From a checkpoint of a small transformer trained on Wikipedia.
Size: 16 layers, 4 heads of 32, 4.07M parameters.
Architecture: no biases in attention or MLP, untied embeddings, normalized queries and keys, local attention windows, exclusive self-attention.
Training: 171M tokens, 10456 steps.
Each number is 128 + 32 x the weight over the matrix's rms, rounded and kept within 0 to 255. Layers, rows and columns count from 0.

# layer 2 MLP down (transposed), 512x128, rms 0.0733, rows 406-416, columns 64-127
[[185 124 103 180 111  84  47 119 158 125 154 127  74 156 142 139 156  66 158 114 133  90 162 134 149  80 115 144 121  88  40  79 144 108 144  94 136 129 109 169 176 138 132 151 148 140 131 138 139  76  80 139 147 140 128 130 166  78  92 119 153 125 138 174]
 [118 118 117  26 137 105 131 108  98 203 166   2  51 120 159 143 117 128 147 128 178 180  76  82  78 112 175 148 228 104 169 181 148  99 157  70 151 153 124 186 153 171 109 166  88  81 104  99 195 186 128 158  65  86   8 171 120 122 176 120 179 130  91 179]
 [139 154 104 120 129  98 107 101 136 125 170  92 162  79 128 107 114 149 123 120 166  99 130 101 136 158 103  68 128 111 160 154 144 117 126  87 131 172  85 175 100 137  98 115 101 116 106 144 101 135  83 118 101 155 151  72 152 177 156 106 155 163 155  89]
 [120 107 124 109 139 118 108 126 117 106 135 104 107 178 142  61 136 129 120 131 156 109  99 166 144 141 150 144 146 111 124 124 119 133 121 104 146 115 122 163 129 135 141 141 155 135 118 109 139 145 102 121 130 125 115 141 122 125  96 119 107 146 137 144]
 [105  84 142 150 145  75  77 143 148  98 101 162 112 137 105 129 194  49 164 120 194 156  96 105 148 125 122  92 114 100 119 149 124 167 167 116 106  88 191 149 144 189 162 147 178 116 103 171 160 155 142 187  84 131  84 134 151 155 155 124 104 106 124 100]
 [127  61 135 115  86 125 142 118 136 108 148 133 158 106 174 132  97 150 126  97 109 161 177 120  64 145 122 115 141 158 155 135 101 114 150 120 119 142 100 151 113 169  97 146  40 149  92  53 125 159  75 163 195  98 122 159 137  80 156 135 149  65 145 183]
 [169 180 109 185 103 186 157 109 128  95 150 174 137 186 158 145  66 159 120 137 108 151 150 139 131 117  83 222 167  73 161  79 112 122 113 115  64 141 109 129 171 105 151 124 119 158  57 132 144 102 159  77 117 120 158 103 109  80 110  90 161 127 123 111]
 [108 152 122 146  93 101  71 123 133 139  81 145 114 134 182  94 145 138 105 137 125  93 124  98 146 135 168 113 133 198 152  67 117 135 169 149 130 131 214 140 170 113 158 182 129 114  85 129 132 118 155  79 164 107  97 159 130 125 154 132 152  61 105 189]
 [174 131 116 124 136 157 117 122  84 170 131 113  88 116 124 140 181 117 135 155 100 119 137 141 101 109 106 145 129 118 174 117 106 101  79 146 143 120 170 149 138 116 135 151 102  94 138  91 134 154 136 133 155 195 154  79 136 104 162 149 145 136 129 137]
 [101  91 143 135  64 128  72 148  74 114 106 154  45  62 154 137 208 139 139 168 111  69 180 124  81 135  89  68 132 187 130 197 196 161 135 130 139 173 218  85  74 112  96 133 142 160 147  78 145 157  74 137 102 106  78 143 148  71 120 164 192  75 119 126]
 [111 114  79 101 167  81  87 118 157 169 113 115 122 112 146  93 110  89 131 125  96  83  52 103 139 145  97 195  51 144 114  84 151  88 177 124 173 103 134 116 166 105  98 154  92 140 173  93 112 213 169 115 148 149 136 139 113 123 146 142 180 129  98 117]]
# layer 2 MLP up, 512x128, rms 0.147, rows 407-416, columns 64-127
[[131 104  96 103 144 135 130 166  58  99 145  99 117 115 174 136  86  88 134  53 159 173 169 162 143 134 124 108 114  99 157  98 131  99 132 193 112  90 183  93  75 162 129 155 175  91 136 182 163  86 144 136 110 175 198  72 172 124  76 167 119  98 100 110]
 [157 127 166 173 123 123 110 159 118 133 135 173 167 137 104 150 131 120 107 141 150 138 132 153 142 137 113 128 131 128 136 124 122 130 128 125 106 149 125 129  66 163  72 163  65 163 137 119  54 160 124 116 106 112  87 116 128 145 120 123 107 146 142  95]
 [134 126 146 121 154  80 107 155 128 133 141 104 127 112 125 114 149 157 117 133 126  97 162 106 131 144 137 112 108  89 125 145 144 129 124 120 122 145 153 132 119 136 157 138 158 140 157  94 140  94 150 117 173 120 113 122  82 101 134 125 114 155 136  91]
 [110 122  80  81  54  97 202 120 119 124 152  42  98  57 114  74 124 178  90 162 187 149 167 108 180 158 130 173 162 162 180 154 116 150  90 132  80 182 150 114 119 149 119 183 106 116 156 147 143 102 104 152 178 133 115 202 143 165  97 140 206 176 146 122]
 [ 95  83 101 150 101 115 127 131 124  66 185  64 111 118 121 137 163 175 158 123 159 100 110 124 161 130 133 110 117 178 160 136 142  92  76  42 135 123 202  39 115 169 122 109 154 142 106 164 181  82 116 100 113 139 150 146 162 123  88 144  86 179  88  96]
 [122  90 211  99 186 159 120 157 110 115 135 116 150 143  97  67 138 121 180 145  71 103 172  40 169 169 150  92  99  93 159 183 163 133 130  70 129 134  27 166  90 131 178 108 145  78 125 142 174  99 121 104 134 106  77 143 166  82 139 150 144 115 121 107]
 [108 156 109 110 175 133 154 137 114 106 185 157 110 180 146  92 117 104 109 132 127 120 134  89 145 144 118  79 129 108  73 110 134 161 148 167 109 180  81 127 100 103 127 150 122 114 122 148 101 110 137  79 127 189 147 152 164 147 150 162 154 147 145 106]
 [146  80 121 154 107 179 149 123  85 164 144  82 121 101  93 127 145 129 134  84 132 140 113  92 134  52  79 137 128 155 153 136 100 153 134 125  99 140 131 141 112 130 134 100 132 159  89 116 176 167 118 159 155 125 129 142 168  99 141 110 122 120 151 108]
 [ 98 161 114  98 116 183 173 129 159 157  93 159 115 186 104 167 146 123 146  99 205 112 103 174 104 187 216 207 181 131  76  91  71  68  66  98 121  85  84 155 155 154 157 100 155  55  86 145 119 111 134 170 170 159  71 122 107 139 113 113 120  85  59 119]
 [157 123 150  67 184  90 153 203 124 138 167  94 120 150  80 137 106   6 127 125 171 144  79  32 157  53 202  89 100 176 147 119 101 174 111 140 111 168  81 151  98  90  84 118 105 153 108 152 148 135 122 179 246 162 104 122 142 151 183  81 146 151 136  89]]